Weights of a small GPT-style language model, trained from scratch on English Wikipedia.
Training: 954M tokens, 8215 steps.
Each number is 500 + 25 x the weight over its row's rms, rounded and kept within 0 to 999. Layers, rows and columns count from 0. Numbers have three digits each. The size before them is the row's rms in percent of the matrix's.

# layer 9 MLP up, 1728x576, rms 0.0258, rows 830-878, columns 144-287
096:509430505482508504469526491515496526514496508512521508497499468492508501478455472514522566522491517531518473505537517454491509452510409511536491501491508539528492481495503533484495539475461516522482515533512458508514497478529502509496521489531469513515539456529466486487479474485542530514491511482484550478511509486454506499470504475548481501502490465497498494520476466488467522522507501520488494483516482504477472530504501480482513
104:525535495506498497464466502493504528506493482488493528503494506505481486513449493531532512467508453450484457482520528501520469507496516522494518480500472517518463521512517484496511441483518512506489531485496498553532458485467468457487425462466476536492482532504507487555512458507488487501477511491515502488461531504482520507475490523510473512515497512461506534525483487563448502505478534536525465518510483504500508521461503488499483
104:528517516512479504504468531519492474535511458498459527487501510495503463531479475533491494472489474468501503497510519513524550516506524517485508473485511542499526527460526521505490531488540533492513511518491527524539506520467528471487530520479529498481505523468485496501489481518504530534533455485500532524535525509519521508518514510507548517481479510486497550498505480463492495500507481519511504488548505522494535490454509482473456
098:531510471486478470473483469495528451493498512508490502456463489476478506497490488493500535477483450516527487549505524521522487479555516450505470459551492515506529463505506493504497496493534482498491518500506507470518519547491523504478461538477471497510518522545470480532500550516503486536503517528517470487505481492527467514493523523504509503482489460491460501479489467481479483500449485484499522502505493427517521491461510499470508
095:504502457479469475530496472556489510547508473512504475502485489508517519547465476498488446479512426431509481482501516488508506490519553499472524443473514483535491495484512489481469481489495516517507507511516464495476503520510483494522520499483511488526491509503511496520445462476459428486482497469518515498501507507520505496491514525489530527468477503487527475518519481501504476476505483487517540499508504472446492503477517499461500
097:531509490521490476498498577489523505499487474514464505573503506452506474452489516524423487527506478459539503519531510493488513494430554472461478500525512519458519473502506505510481514465524453417478480487540517513435522528517446523492506506505526481477500482498511529482496475437542508496504497537519520514529450511507485502465507495509481547496497515459467505511505485503535496475512477529487511494532479507516492507486512542471467
098:499481491506480518457520519548476448510524518523484502478465511537482478478534533491505439493488506464514477502523509566501476540495519500476466453444485473505572434492473471513536509483504489522452499507523481507512523509546490544453513531535518502513503543516512492506524496494519506547506505483428448459493556512519506516502489476463491520512428518539519514456500497513488483479483554454513470508523520471484524539509481483545418
106:461511481505498478500513505530477514482495534489434554503494504508502452499496487486515494530537480492501519522513486536480502471506494553468496501503513506504530496494513467534485507503502489524479537511485514489477519525518536484469499503523530463481524513493492464519508565478545482476470481476520506485526498541519492487487493495497445469504515534499504480519523481512460510534442525510473520517505525514487530504516514517529509
118:499497520503528494484512516520515457487476500481536528478473485487512458503501524526470486489512499516496520524504456453498480518491505522516476497494508532545448497551466513466493467495536464531506486480529517476515471477448513468469481528477504496520518524534495497495454491493493435473476509518524474492506471509530511456440507509545490515550541497460527524502496530498445496503475525470519500456501524490471505485481507497482486
095:527469477524498541522456518559479482464513494565493542490448473548498511495575499488497497488474511491494494513463475479511504493521563499502502531543486520475524513520508492518538474480493506475501499513529468476486504501503517489441528505510510498494569418510465495486561531491556522487509498488503508498488518516485488504502487495516543515504487510564476523517538450495509502519509485562516473504503464512495499495516501503541502
101:476450516503514434530496484500507533504537508481487514453484491498523500515498523510530500502519480533540487476505547530493492518540502504490479479494495485494542447500530531546496489484469473498521470503492494521539498504525539489470482493508506493486517523455523480519476517527530473473506475501515466473516468477513530503457518471510484494497486491489522474490504530487452450486544523493555516513487546496532429525502494488507475
115:483472524495555519426465518521503471501493461475500563471499481495529474522513509497542488499550500485520523503512540507525491537510509517511503484480485472547462500468523538514520518515504508455434477496550514532489500488511524509525528499462493512484498499507516514519484537557479482502528484505491501522469538512512491529467498530516516525508475487524528495544477486495494502507503483533505501513505505480535503513438482448491458
106:526511476508479496514514475512479516515501543496481507511492478470529519512518507574490479479497454498475552485499498527476468514469536508505497522502514525488476483467490518550502497477490483501501509474482489522519520499477506522520496539536500496477486527536480485540518502478478515519502475504518510483529485521470501548444471528588520515476520571508467493463503486496476513469515520466511497528509501491523495510470505520524465
106:550468449545500527526480506518525508519503503532470516535505503492494496512511516551442535475504478504537451479545511502520505490510486516472533519508502524475488461511474515513523511459500514442516510475495527504500497483518481492486490502524550504502482473530455512514526461496525495496495523491529539486483548533513532512544487506509520527498495525512484494494523537499483494481507514517461459508482499507521518495497514523490527
095:523504520507506548550490476473510489496479552473479461457465506492456478535504487523495506443516536450503521468506500517481507523521529566480515485498516492532511457490532554474524500478525513484488510514502519500495489487468528509496511544539513520462505559479520476529517515540472512527506475455463505502452517528510486501546567446494478484550511551488496490507489529503523456526521475488510477487491441524506536503499549535495477
094:518507482470507474474525509505484470520505486530470517496511509514484478539517519529474516483516485494506516486523510514555448512514474515534461521492545535490527506466485448482501485495475486521539526518541479484497522518521498475505489498576531506500524496465492491485486532482519469566484474496472524470476554540507512479490499505480498479499515514509515521512517533507536484493489535535476526509483494513494513489535529477462500
098:465471517469548470505534511502523489493468503482509537501445461498492516550549481522484498488503488512507522524496576457498494505496469504537478500503484509554544445482499529513511503498527478550539477504473506505484456476470490521500515508532507521540517481460473501522492502492529478490508468515528510533459549487508474500481523501480464527520496471474442510480508515483517453495455464492504446504499478480522535486510482473486533
103:443543529508491537496502529486489501469485506490521471512486469507506499496542511507481467504493473474507493532508513453501481519516482487488510469517503506512462464476483509513547504494530494491537506484526518495506523491480471486513465496517523468463460506512522463516499514471494447493485471475541521539508501495531493499485519486491516571556489484524530534502520467466470530496485519463512496491457443469502489533496480486483531
099:508469494515539493501504487525522490453483509505496460529483534503548487441516498521483487499512465434497473498481501510479484476521503495546511538505530479512469488483508492518534514482515461495469522504482493472482451480536528460509544535497514516521532502492520492535524516517482502523455498483510498546472549543519527499460501500477428487477516482497495513500503512497487456505448513541488521479467479439497509534477503451502518
092:502504481491498495534518525514510499517540562512508440483466477489467485497472446505462483530527494509487504452468499513469495469495486520511522522483523475524483523521525550529476482478506456506483463496509449494494495511525524507534488548499505482451487531492491479489525518508487482464452501487501469496462511531556493512458527467505510484509505464474525537509521484527502497500505498478511452506505503509485435514507494526455508
105:495523488511490506508498461462578489507486518506493533489515510497459495478526473500482517510520510496487500452524499483488493522501479522516513477490544463479508537513485503503463519489448503503498530520485504495478448505521472488495446529535465515529517496471532502479492448517485503506555521498455520464479534534501473511488472497499499514516498499498512534525483474496468493490524510476492481533528468469496511544521477501497525
104:496482478528502499535496472516518478528494506469517540506510518524491498490499485527490452480505514558465490519527485461496496504482491494503505502499514509501483486527469505491511489494537532475506518478499516460500536500479485499492495564493523482516527488554466501478495545557511481517529509486530513484468511537501509507447507422488485496478498491524512564504497454488467520476459513529486465500464549472498538503478494483519492
100:457480540533518522488477499502554500476481515478522479513518502505485498516501476489457501500487504484472468507505516497477494469484515509522487485531494478528489497539480508493557489492490505529504545489519513495505497499493455497492500526465510498506525470555508483515484516503550517505532478476465509497565506517497454516476492492525452485487498482504466468519558429495513526546503552513509503486536502476499496491485496501451464
105:482509476475460527560493520522527440465474485443498517507484500467458491504447501470518442518494513506509494475526521482516529480489518494499495520528472495536520536501470484552508474504466521478482522494502505499490507492524495489472477499496545513467476473496532508489518503508538501433493522507480458464554485477510510507521493460488499512516469543500493486493550497514519519540462518523502497503470513478540502508482507493500492
096:468504503505490487508462501503499487502484463503507467523467503476471484464483458489520451464502507498498520499477485481546495489487501492499499506496522499515523503542495505521480508491474529527490488483502512538501459492504507478488511484497532512519502445530520545511487490537490508470547492498460494485482497517511473526456509533503508519535504505492502530508464494545496503518434541492492498491558470493496507488429509474514511
116:530495519493480476507512463497502455492473515503482480491521405523467494545495491469515506511521467520494553487491491462475491471492490481539508479484524533537517502540488546503525496486500517493493483478473492544524517546504491487520516512471513535503463479481496495516527479508473464512454434476479469532544482489502507511513491453486473485456480498512488506537531470483506491505477518450528560530463480500505499487475498523510464
104:481518512515539521475489498516532469498507519508499520523514513490516517505531504532519496494514485494531466473505504546495507498528475490527474465526492516529518457470508459526495524498542472525456490496489484536591449527498424496459530513504525467532492491521459513575507483511481481458476479476523486522438518552530492538480537498509512478484495465480472502484522512473485490521493514492502502531547505533468514476470547526503522
102:434510501517479522478519475490493490499506517491450537489477517461444500514511480515492525522514533496527545493511503524531516504481527522504526495479505535502540533510467536530466481475455439476441542458482508471537519490524505476476477504509502479532473470506484519533493503515507494479481507510485489506545500505457505509500486495470483487532503503522526491467488492501462501494450506464509441526462533514539529515458495484491527
093:493525507500526567496517478508509488448482505505496511461508500468476507525479522506493508530468504512480487460487480478499501519453478500527510512473505497500484449507488522523479508495519478470483470492541465527490537521524495511449490507483478537544519567530508501501442459475505461497493502472486503440456517512525484497450459461525464483513503476563508474524505496497483537449535504519528498504450503516510472482473504507477467
098:519485492511521468508467525500514547472508506515476512480494459487503489480499500562500503501555488513498534502526483539497503523507522511526487495548508486555530480505514543520500476495481487497543460485520507542540503522493514519481482485515531456474499522468522480497506526495502501502519452512511536471483463512501477494501485528559510517515516544454530483505463497496495466482506455512491535498522488514504500482463535512517466
104:485523527536496472492508499505529503474506518507523516507488487560491494550512457531475499500536428518548519488541509450524483521502526477515485473482541491493511478463492508506537447489504455504547492530516492507488455501517530449453467526513496512514501484502478510496520507507514510513459508484465452513498497526508526556522522479499502495556484537487529505547507468513530492529510525471471512481479465470565500515464490498507490
091:507536523536507464567441515531498504485469501513461549475516458486508513473492504525462524464509503505489525475562523488492458509507534492538512455541510512493486458489474503487494495475458471530510484473510505522486470478516516455468503472529504522509485465522500500460461489499482458461509532502513487477538519515467546505492485474480525497518489471495521476528476508455507455508450508521516517511556492534495518507521475506498486
101:516452490489485536505447511488504510501508508452493518488471485469497525493494529510517517509519487516507489497481495488542505494477512484483485511516513473505530481517449531530501487488489468462494509498515488479434441516500495500512452522497531483468470503525521482504514493529525479474479469487499483518487507547498485477493498516480500488511514500426488531450511491496514495473513510466466509478566497503488482481449484450480492
108:531497510502502516505506499524477483475503457487483483539469511477509497512516497493533530476518493549447462475527483523512512480472523495526491527476523493490490510522524567494476532495520502503491519505534477485511491488510480440492514560509486498519491482473536488501491529545486492498489530511525514529519528469509438510463485500511501501481494473517503490505446457517488502487525490510530493520483502491520478553474493529501501
102:508489527502490475487514529488525501521519492510457483521484540457484446532512513498506501527493526480492506494503508487493466495485447506553440477474493525483503481448517477496495470504494502536489548559521486485493496521475485497461444522505514467482486536498498509543516488475478463489490493514546520495455555520514503497515524522565486505458508522520453462477505494521474502507518534445473466475487480505489503495498496504466521
100:476478512520453476523448512484500457492488498563504489518496486458480511490496473490497500489525470496465474515491489484530482499475484517466509483447530508492510471532502543488469464496500553489480502482480523483515469531517467512481487565456485509528462512541528447521523497485501491465545464509558523508503484514549500541522490533478474479536514510498494492453510538497465469498467470457479507457486486477518523503531483484489470
106:533500511468544530487491495514482476482490517481493522518518491467511502524511490502476520489520508520513521467513510525532509524492532500452474547492480539519519486500492524506519459464485538460537490545533508487478566507555447525471454468478527534474526464517474501493535512504512478474487491504533510508501504482456503478486512478497519550478532461496529520505535499539488480503456484513530493471483484546489483518493496509501525
097:491511506534509494511496520524502503482500423527487493494466449476520499494492526537476517488502491464507485484505527519543472448424511532542494483511484512518506504581416517472517522503475450492536526512462506486530480535524493501504467502525510490491477476471515518502518530501504475491449498511503512542499536458500499488472496520526440506477515478468523498506555508515458537485453531507498461494517477483509507503491539531540527
111:446488517482492511527489554504502459503484525463526486532460480478469504508556451513488505466521502528497527475488540468482500519458516490537469503472481513502535515485473492481453491506489534490508475524515474450518492517445483497484499520491471480493514483474467478475532472507516465498494500451541518495476515550536493469421512540485539541484486446461506495506521521533491482509540497508458533458468452461541501496520480524505506
104:540508502513501501529497469526473470508532490495513480507530489473497512501496488491439514487529524488490491508496495512454474462486466530498505502465512496506527522523472517499459524481475467458496488449493470524522541511509472509511551537465513502441523495495517498522475466526474517457523522523528506546518496526530492502514499468489513502502420524506472514483513520503513517498477502474485509478510494457464509511495488481480490
101:497484502506522552544501504488499474468506514487507470559494493515493472493480474492468499499523465501473505501504547475482520506532475479485491427481548484504494493532460532508478513495472496482484536533498489482514515552515482523492502484511485508512504545481533504509526519517497489525558475462496512535481539516521463508520526496483528521508480484482497549458450483513505529479523509539481527494535502532489505506505471521502530
094:456519508487445500501512508492478480525510500529527473507507470492517486466497514463474426496503497462475499487482532495527539562469513487455484523492486467542503487505434545475475485500499502448500527479460511522510524504544475510468534487507470507500476544474528443468419514445532477531520502483486519508490495479497457507421463490517505521512477456498491491501471500497529518499530524473535468471521496502509489492507488488463498
094:459454497491450479486474502512502454532483506500505523506473530464461474559468535474451486455489505528503500490498499489478485501455492476490426479520523462492537497496502475513518497489526521514497483519515497533470536491510465436462499509525507505478524495481519511521485509462463504508520473504469493505547470505537488524501479502507509526502489489488538561466497509518465456494486479495472520519519487505510496498456557496448535
088:477498509505503491481496517492521453522495492469532498515468503393486489509499531500490546504505468461481497460544522521493527494545488515530538489517472529488537520445529483486503525498475495517474489488511507502493483480485480463537550537499523490478473550485512442551524466493490485518492513511484484484511511528481523530478490502497489513514503474528544506531474520521479501481541522515486494428552514516480510485460449482489526
111:517503543497499490499531542535512524443488515497500528495511520487509498500535481519433478486508516523515466541499544467449521491484468519504507503498512536498495522514544513523484468514487477499506503497483482516523467498476464527473483507498510512509516495535443518488554461472582513535506543480514542511495532502477454490456510538487457502501516543527518527521507505504473532480497528484493502516499527505496497520505481453494481
104:497482436487522509493495512531463503516488520477495519490477487496513512486522497494523476515530521508498548515552485517466552509498527489524474503517526489520521506508495514540497516486536530529502482496512511472491491472541495547501499497494484536492453543491535484511494561521498477472486469524484413521505482481517495494493487454501496485474490494521484515522504501474503511493496477490453490522494505476506500505439508484507528
092:496511517540497488561474506507499489543495475486483475480515499504529493509476524503511524505481497504541507501510497514481472486509495509541488527492521468522528435486501523499519533487497481526479505485533454453514515516478534463529488533489548472460485509510524486537519471496495487521503547495528504512479468514511494501530528506510538513510451492490498504512495510501506484554474504477497500501524497523485432498496536491505489
095:513489493514552511515450500532515503458489515522494482518502500523497503491513542485471516505483517477455519497476465485576501507472526527463461502534501462530454497509504517503494481513462531483500492493508474486463443510465534499502513517487498486513519468485512498540479547542529473510524518484508466551501500468528524476541515510486476543485478467465506476506487513472524486497462509512536521503564457509498481514495534472531501
096:505483499529522530467473498513504493470517477512527476513476488471533537535514489498458487479498473479506507526509476466535467441465512486523498509520512497528464465513514501510508503496457459534496548498555500514507465548469525510421540492508522522504471505532477505455517525531464510452528489521533522495501526481506548527510516485527501553477526454454505520492461525475498494535498478527486515542471489493525471538479521497544497
# layer 9 MLP down (transposed), 1728x576, rms 0.0226, rows 830-877, columns 144-287
093:487475500518493463478516519514499499464533509467522483463489507514515543512522549508547498453507491516498482506478491514536502508467536521519547540511519468488485536511525544496518485452552453470504513511490516477458466520511514478530524470499467490490462498505508501506496497522502562487516489486501436478459494534503499532490503534502511434530490479509457479482487540489498498526513498544527499494437476505517474521458578495508491
111:466518466522490497500504484497467475525473441455498513488474532501501502431453535520509472507478469463553525483492484502509468518470479493504496505450496484436478510491519499488481533515500477471533516529525518474505492512467470457508487485510505508524553469512474512500517543477512515450495485545507528477485472499510514462490475483491511498491484480488547511472471462444436531519520490536542472461453473496536469478518503541477480
102:478506469475515487491489449438476550514502504491557518534517457547519540508484497493534532491449511436501502492491508492503467499485524478484503470500459569514496492495493522520542527528504476492469520576503468516473473519508458508527506495492543525485545508500520540508529489478493513519459524473492528509485467507487498518497506509530540496447510511492510483525466494526505492510486479497476509511495498472506513509489514504449479
097:479494564518476491459512512526497491523551512490495496496521516514535478497520483495512466489513517544472515525563446500499487561468506500534532517520508541532536528495523481516517497421489519504521500457527446486520500499481499502489491471486470519498496483516473524512488531471517483487546492496475508486521511481486517485457547490509508509525516511513565527537486506473506491513548483499508477479546519495541473521495503512437478
091:529510511521503455506478504474500482570553434474536503474541528511492488483482478527505468433492504464471527558497535506506465553494549507493441482513492533548512504462509467492528510490528566486462492552502486505512493499526498543525512494506528500513491499532475477547507494442514490502517496508511539441472486513437500497481525528513501495459478521514546492498479533528488553512555475498520511504464484473511506491505515532468470
101:478508472533536513487517463498512513540464485474537468436481481541485496529510482488531453456473509507447492495493507492514531511547523476482503512456529500511480487489471467510479509529490541538503513504491438488459525478472546492539503526486480471523514539474512522490479494520503477501512494446491477473466557492470519527518482477498517486474446476474525474497457523499470489544473506495533488503493490489490513514500481475516546
096:526511507518481488527477462457488494489509509512526498473522521506502512493505477442525491495475498537502540489528488511498497489541509543493457481526486512516515504455485488489538510497480503484473508506510522497479465512462471479496518473522561565489497508512515473508521472566471472492496485467564529514468491535472511503534451536522468520504539487445502463505499504499505519496530520501499501523476515509475556505514449518524479
109:433529519492523503505509503460509538494476538556518536448507484536506495547523501483466500529502530508518498505492467501525507478501484523529517560530514502453511523510542492503526494571503534509520484520509511495473481456485483509509529562482515505534485459527476486478525469450478503444478497511485460523512542516520477517496501471486490473497485518485504521464470480494482514485512501506513492510513481433481592478519478511517537
095:485487515461522492515503491493490495539411471523500480507513478522527471475485513558457505489488495521479521519506497468497483516519474491498505498508477561502471518514494489460539487591525477597535504503486538468537462496498531467520484515496473502521510521498507505490500499477498465529462527527529484473484484494499524432456524548522504522489501464445537456513486537485450473499461514481497503492522495503460503469487514536499491
099:480493500511525506503525466468481474518507509488500463500500490502445506494514490516480480541508473509514489526506489476491505514459472492497505501507527484532494521463506538484483558502520504473468486515513522473512482493509526513517506570470527494528464490495491501493501477500471501516496511539492503529509473502537480488523515527506504467520511507484518466482480492501515482548525497463500521490525485476499498514486493505442505
101:485467504492518526515497506518469460492487537481474511479522499541462470505494495511492503574521522495489503519498487480467532526526506523444520506506510486469509518521511478505489523494499525484547537484546503492480511501535522501513470521496535483491509501505509507500509484511496532495496470479504510473453544436440528516532496517507530519542497544490506461486497520483487460502437476490550469492500489482521509478505529494522477
101:508514477471513510519529507535465501535394481496495493524488481511531508514522525500518480511481532464502506513531478503503545469484518506487481524546377486510516489523524507517426486639508564495501499496477584477471510518517470479526529520476519492489534517489475475493481546531501486523503477480476479535523477524527492515466505489519537469499531475483513536507486525493474478485508517504481519462490495519511453524522502518521483
113:438480510485495527480508528503445482532520504504462528512473469470507449532494457543488487506522490522504547482518499479515509468524501498507500475494485495488511559538450479519501490502443499531477499507516522483471488501501529528504485489481527498511537450488528507479469469496492479469505485489498507486476509483500531474560480470475432509560500480513539508513500498475531483496506469516496525487493486496504507523503514532548500
110:438500528481529477499511524484496510481467506480530501437483479521495492482476527493498480549512517458459537478437452506519505504491483474465495522506461490481510499467505538507512511540483548510475527512514473486485477517507495544536461504494504546532456499496514467481481498536473515512539456473484503521494517531470471504478474517480487519529522498479475478529484493510475500537545519493498503475485516477476494509534510524542508
090:520577496497493450480472454510479502566476526535489511508538448568520486486475519467489507520519557526524495520511472488483531498536512482529514524524525528507513522498474507490465479470455528486474487463499487466532501515539537513489508524486471531532524478499504503526469514500555513464509516509488465521477452489486488517479467516501514534462505493491477527493486513508520498536513482552466520540520522505484528504488470479458447
093:500502470475465525487505478506559469467528514512502484492499493496518538497550510439511500464512515535495513470476526485469517506510496515470511477543454458493530504511496516524519501473533518439502546501497486480494556508570517564502524499496482499500494475457461507519481520522520507509454464446536496502514488479479464469519505537468508507483485501517488474494514467497522442492473508497518488488467491516523503498480475471510537
104:532480513490426529480500505490520476530486475520475500503461482487522443515424486445489492517502442505465463490494467508473485546485468537451531500520494518479508477475506494485504477582512508516495489513515531529495509482531475530531480547521532494463476515526531497493514505523518467513527517514475521492496513511495529487485529473532500492471535466491533475530463510491479523522493526507527517463547482531509499485507478496504465
099:461475470506514506456509466487513512523525583489541533500522499486527473531511494522533513537506507473501496541502509485519522501534498509528558519533507521507504520501498436521498475502493504458538500516478536474470515461497548471490504521515479450521515496512485508535488491497506462467459478504440506443488451490485482530506479471548505490465520507516513492488515486519473507527502493488520508528505459493471493504475501533507519
099:479424533530497562477516493524511510486501502491501486475536525517521503560473463483511495524510504492518545487486496522453449496483512517507491511524512549499509455519487514501475512520521547476490506487533484526508505519515515505515508485481497492491523488560539469493532514511516537546529507469545512510471511540512506498487479489524489488490508472493521502504520496487477493484509550523530492540501504480463515489553497470491463
096:471510497521528490510493545474469492526518441491475529480538519508520516512543508485451449474505513487500516503511513477528479492488478487520486478503461493485538463505469483497498512486507520512501534485485586557490487469506527522484514486508508546500506477499464503490456495506486488502545513524495506504515509511504496464512547483528453515500492534482494532499512544514515494522511516511491509459489510484516512498516526492416484
099:529511478483499507470500491500508503435488524508471492526509551483465532473518504475476453518463503528469541514492524515492475445529489520466497484518484491514507571479509478522479423499472507496527494485519503509484499515562509499522543530485499502503517504503490520500557551534524513508473488470489491511541519490488509515508471504494535554481507463517480517479536485495504522511519538502454488469499506527534502495470511484519546
106:508487495562513496520509461452500504509468505532470475503522472464510550474503440473490524479512454482476475518492506532487475495509473538549546523507467497510497478470502507534535489520508484466510517445513493483521485482524489487450523475468481539479532519519482491507469474496511530460494472517488516500506477515512497460508484472492512461508512476440482510510515511504507500507488501516507501516511488484490549518475497551507522
093:500472499508501497523499427458474494514545494529485559491542499531514517519542533497514505499491453506474506501477518542498513537506510488463534509541506486454478532519530504523500532490512505520494448504549519495491488506433516464552543530499530514481498465487466523539459519478535527499485510519501533504492488485500538500513504461484500497530511507493491474474469474491486498497506543487532515541494454484493496503551535516478490
109:483542535520543528506502524489548437516490512496476516454508474531493463463462510497532501499520552517518481495513479508540483494496505508450506531478544453462483504525521514507486417517484494521528461499549494502542519513534496479502483475497518475539497477530495511514497504495491478531492477489492538512502509526518534538515514471503529536471476562536520475501524460516491465537517526477490507525522523467496464478519492549513487
095:472465468480523593513540518486532502515488518462495519475522513480450471476498524566508492519501458518504530503497518513499497499488494487483519488515468528457487536507476457510498484561528481515533520506488538486483513511500492489444511526483475473514508521522517512498534540498483489483458463462551548531516523511533507506480493488513439490566507511513492503520518512495484505471478495498504504521477535496529467519546500500497486
117:518488503469486525512499503479507519514496493527533462496496507496511513538463462531480496507527480485451527507532498507482526501474470509506518530523500510518472489546497570472509510485518505532502478483527488481476464501494505488525540533474485503534488479494500466487519505541495467472488468481491472499520500534479494499550507522530469450480483513459514532494463476531504478517500508446565517498497507503456497488499528550444502
107:505499483516504547482494493518539506535436519526480479503505461504480479511494531497548499485493550538424474459525492501505506535488487503433526510520483434521487494541481481479473511545509517468501477509485554455500486486514526499511489500548532489529449466535511489520462519482520473480513545471494446513535515496514513478488559527516498504476531519455495474508438490453456490502544495520500483572497482522486482524496514530490506
107:505510502536542523485456494544514526458512487526488547526506489531478517495482473514527525497490487534534518529509498511479488483492541500499525499483495502479526506506531493513498570554504468466525515471457574581492532500472460516500509495542473499509439532473514478488512539508493525462450486531470504501480505550470517488507514516466512523509497447488517517491470478467474519539453448487489486525510453491536521532496563493559508
094:503504463508487520462514510489517505489516523515510452423551511533482485519503493476489459486510543516504510515522531481476523537458469493504543495514527541509473473552474434496459506495503513471551462481524497502513465498470526532502512521501479507519458549544473469492519484461532499511521524496543472477507502505514554472522494504500499501478488539465531509510483496477490482466517500526483490487522497473512523492515403528527501
098:510525485466518521533480472486520486507474517468542452494509505508501505519460492478461495487490487525471458451465494454505519500528487486498523500488503530515548525501446498474489528569471501486491455496509563494517480498491513535523498501515481496506497526543518506506515484507519531506455520509530491500457500495473489473470525500485468511512484510462470498499512489489485476478464515485515493513538501468489549508509501476460514
114:539477497494459495502537484537530506535494493521506510470516479518493503559509515547505474462517478517516504477517495493541490502490498496499487498511517466550496509464456499485496489486500471487522525558465492485492459514497491502467486511497506499479504509495494494492504474491547493489498514491480463509476509498512464573503527469497496506500500497531507515487517472509466441521505501483459515533471499501549506553504507529500469
092:532531516498498560451525514532527553482513449536518486498512527521507507510524510479518469548487506522510494536537504525494533517555497488506516497499546543497491430445500483516475483478499497472498506536490531507480491503465518526481474494433512526466528519493488447516508462469504455516528477511510477509505522476515491490505508499526498511508541523482490499472505517532453515485559521484519494506480489454475445476513500514495461
094:504510491512561482479496496519500510453524449464497470558506459535464489487502494519504501507467502487510506499494453507465554445524479479499479520510434491493490500531529524561512483479546524477507511532500472507491510549481525483490532485543515494505491462461490502475503498513528496512515478525442548498485501479499507536480482495515489500491517507460568508502474532505506451500522490507543492496567509526476524496535477493514515
105:546446540440519521479505557505448489501524497489495467515500512491507503517515528472495499482499465518424498556504498521528462545489522483496468499507462490510482515491534501496500530497483480486509540512532492506466516492523496523509494519488507512509506524484505483515522512571489532456514493492545493491503496476464481483464475515524531512442481463484503532453509523499490528448552525479491489526519451486474515480516460529508516
108:494558466533507507503509518485540521541514457504482506560469467475493497459531485501497510526486514493510499536520491509493457514511521545514514470492518547453494498503506522457474472495469504539537496539543483507460428487514520488534501501505517458488521492498539490540523495542484476503518501576499482478504528491458521485502552528480502547485544530523523470502484514462531477497506488477480497474496526451474520500447526490498520
094:464473523501527490530512548500490463547502495521514495456518546467483492518501487532483496553512469476485550468482493516551489512533479461486532537482453511483477561500503463509504511566478497485509508511488534495496490516493465497533492479500514470484517454471504504484512462502480520480489470531526483487486495499487519522496458470493500541505480506495502485510529513503519502518519519534539502472461536510463529510523534555486516
108:455515505477485502495515473494487487494505506518511449481509526503461531496515477434513497497529492519469513473487488476477516507505483541518540483486514474542531537468485519511482524517479518480500443506475531499504552488499524482536493551476526505497467530502534506480489475497463552469512475460503477534512523493468513468506541474509488523544472516484464481517495492487496481566513535467494521469463526464527476513493542456470474
092:517520500482527480498486511501471529492524525479465476509466496499473463492503531482490496478506517466439504516590487511448503520523505475475494475499484469511538467469484516503521535456523528496497464501509514496474537481512469489469488519473489507507515484491496491502496486531483522475542511500499453490557469510513481501511532526482534522506481522523501559497480452501504491523532491492498540540481509479485501511500457512469527
137:442478479517516466504504536506518479510474502474532507555452463478466501516498478519451515490524536530540518472498503467471495563491512541517543491505517505536533517471532488469462516498511490490543514523526480472462496523487507486501494523535446501502453482471483515499507529478504473476461484472537494521516504490516471476500492484495511547517484455554557482505481501498466475511502489525470517465501479491551523539509491493505524
106:520497512473530476501463474480515478498480482529467491438502491541477511489497483502487490500483471472516472498494478499475475455508476518464494536563542484482504491504510520511471497558525474511517506538488526508532495548512486564503491500508459444478551515519500480501463529495515507487497477453533499465493493472519497496469521490499544507483514531487505482520515517511509489482486510488530512511514480488503552509521483499496489
100:521488516497444517478514473466500492491505510462511477500500495491504505464511517496482504528496541509470494490546459514489521549505490520503485502459486470459488528481520494520465534549455483488465514499478520502519488452510501522482480455531546493547495500488539485509485486488469507474519483479521537521542479515490487548505500500486527513500505522518580544480482474528500520507506502517478533479515493527504476528528518461467510
088:474489468487511478520517480483530512497498466495493493505491508476482447514490485509509518509500534541507519450550490493431526486498471533496467485479452529477537495492537469469497482528517494515494481508550492515513510552503484459538494491489503521516523487534480551475498477461510512471505496486491487493461516483534515501502492484537467485483479506495464525502534533546486486519515519492476547490490536482529479521506509512497522
090:512492480488492507486490509480505463480468489485500476494499491533482493491490486469523524484496468473508515500521488533531533478541470511518525549485515508497476508516498477478491487468517510489503476493496549459520489501492509529498495487502513502519448466468465481479459498423483486495476486460482513500490508451494471536505497482505548438528547532474489502453508489501497473493498511497518484451509533546492464524491540478472480
092:513509524473473485473519491488463510484504539513474507506493463559526527507505485526499424507498543500550514531493483516508479473480536532498475498481453473508514483535491498473460475563513498463490469490497510518495492523531451508459435486508489506505523532508481551465477467486469496503494524482535501477461489545489547498517486450474502528505517507505501494447494514504507494469485465489512526501463481478551504493538493492466463
114:484507530522516518492515469493515508500559534465487434483471520502530482487507520484527471486522507504469481514534500478515503532496503463488505510523467464508474469534485517551519516455514514436485558509530489492534480447527521468500517432496472443494501519496452500498512487492499533516476503474504502487489468491529486500508438516477497474474538479515514453508527509502510504486478477509495494530513499516465506494490484509508443
104:503491492519537497516490484533515504507450510445501490496509513484476495518476504532526541492501515506480509455518483484519499516492506519500488509525396532521518483512488490505484481580476516485507515484499617512502465477526503499518510524488516480530483469486529509501495485480465474504493515491479481456535497506525507497550504477499498495494513494501492479496473480482531486473476520474480513502514489538528488515496473499503489
103:475505480493513503485480506468489498475518505452528474513516487505499517549477502512508504507534526481486502499455520486502517488471516483506527523525503493512508508496489529553524478483508536484522485509475527531490462497519508487486513473453518525520486493520518482465483507485497458401508485509497488473493532484506518498467480502480472493528529482518495528546517504483468484520480513526483505498504513490488561488504476501492482
097:485499485547474485526503518517475503535498516481509493491509469515491483491512484553525485518521436519522472491501520504478509509514512465534487525490486510444503536501497453529529520447503485505488452503486516491530551510517481518498511524520481518497511511497508515485545441438495475432460513499466467488476477484493507512471501452499513509503523526497469486487487466491471555506496456474439535506494536483499505479500541509506518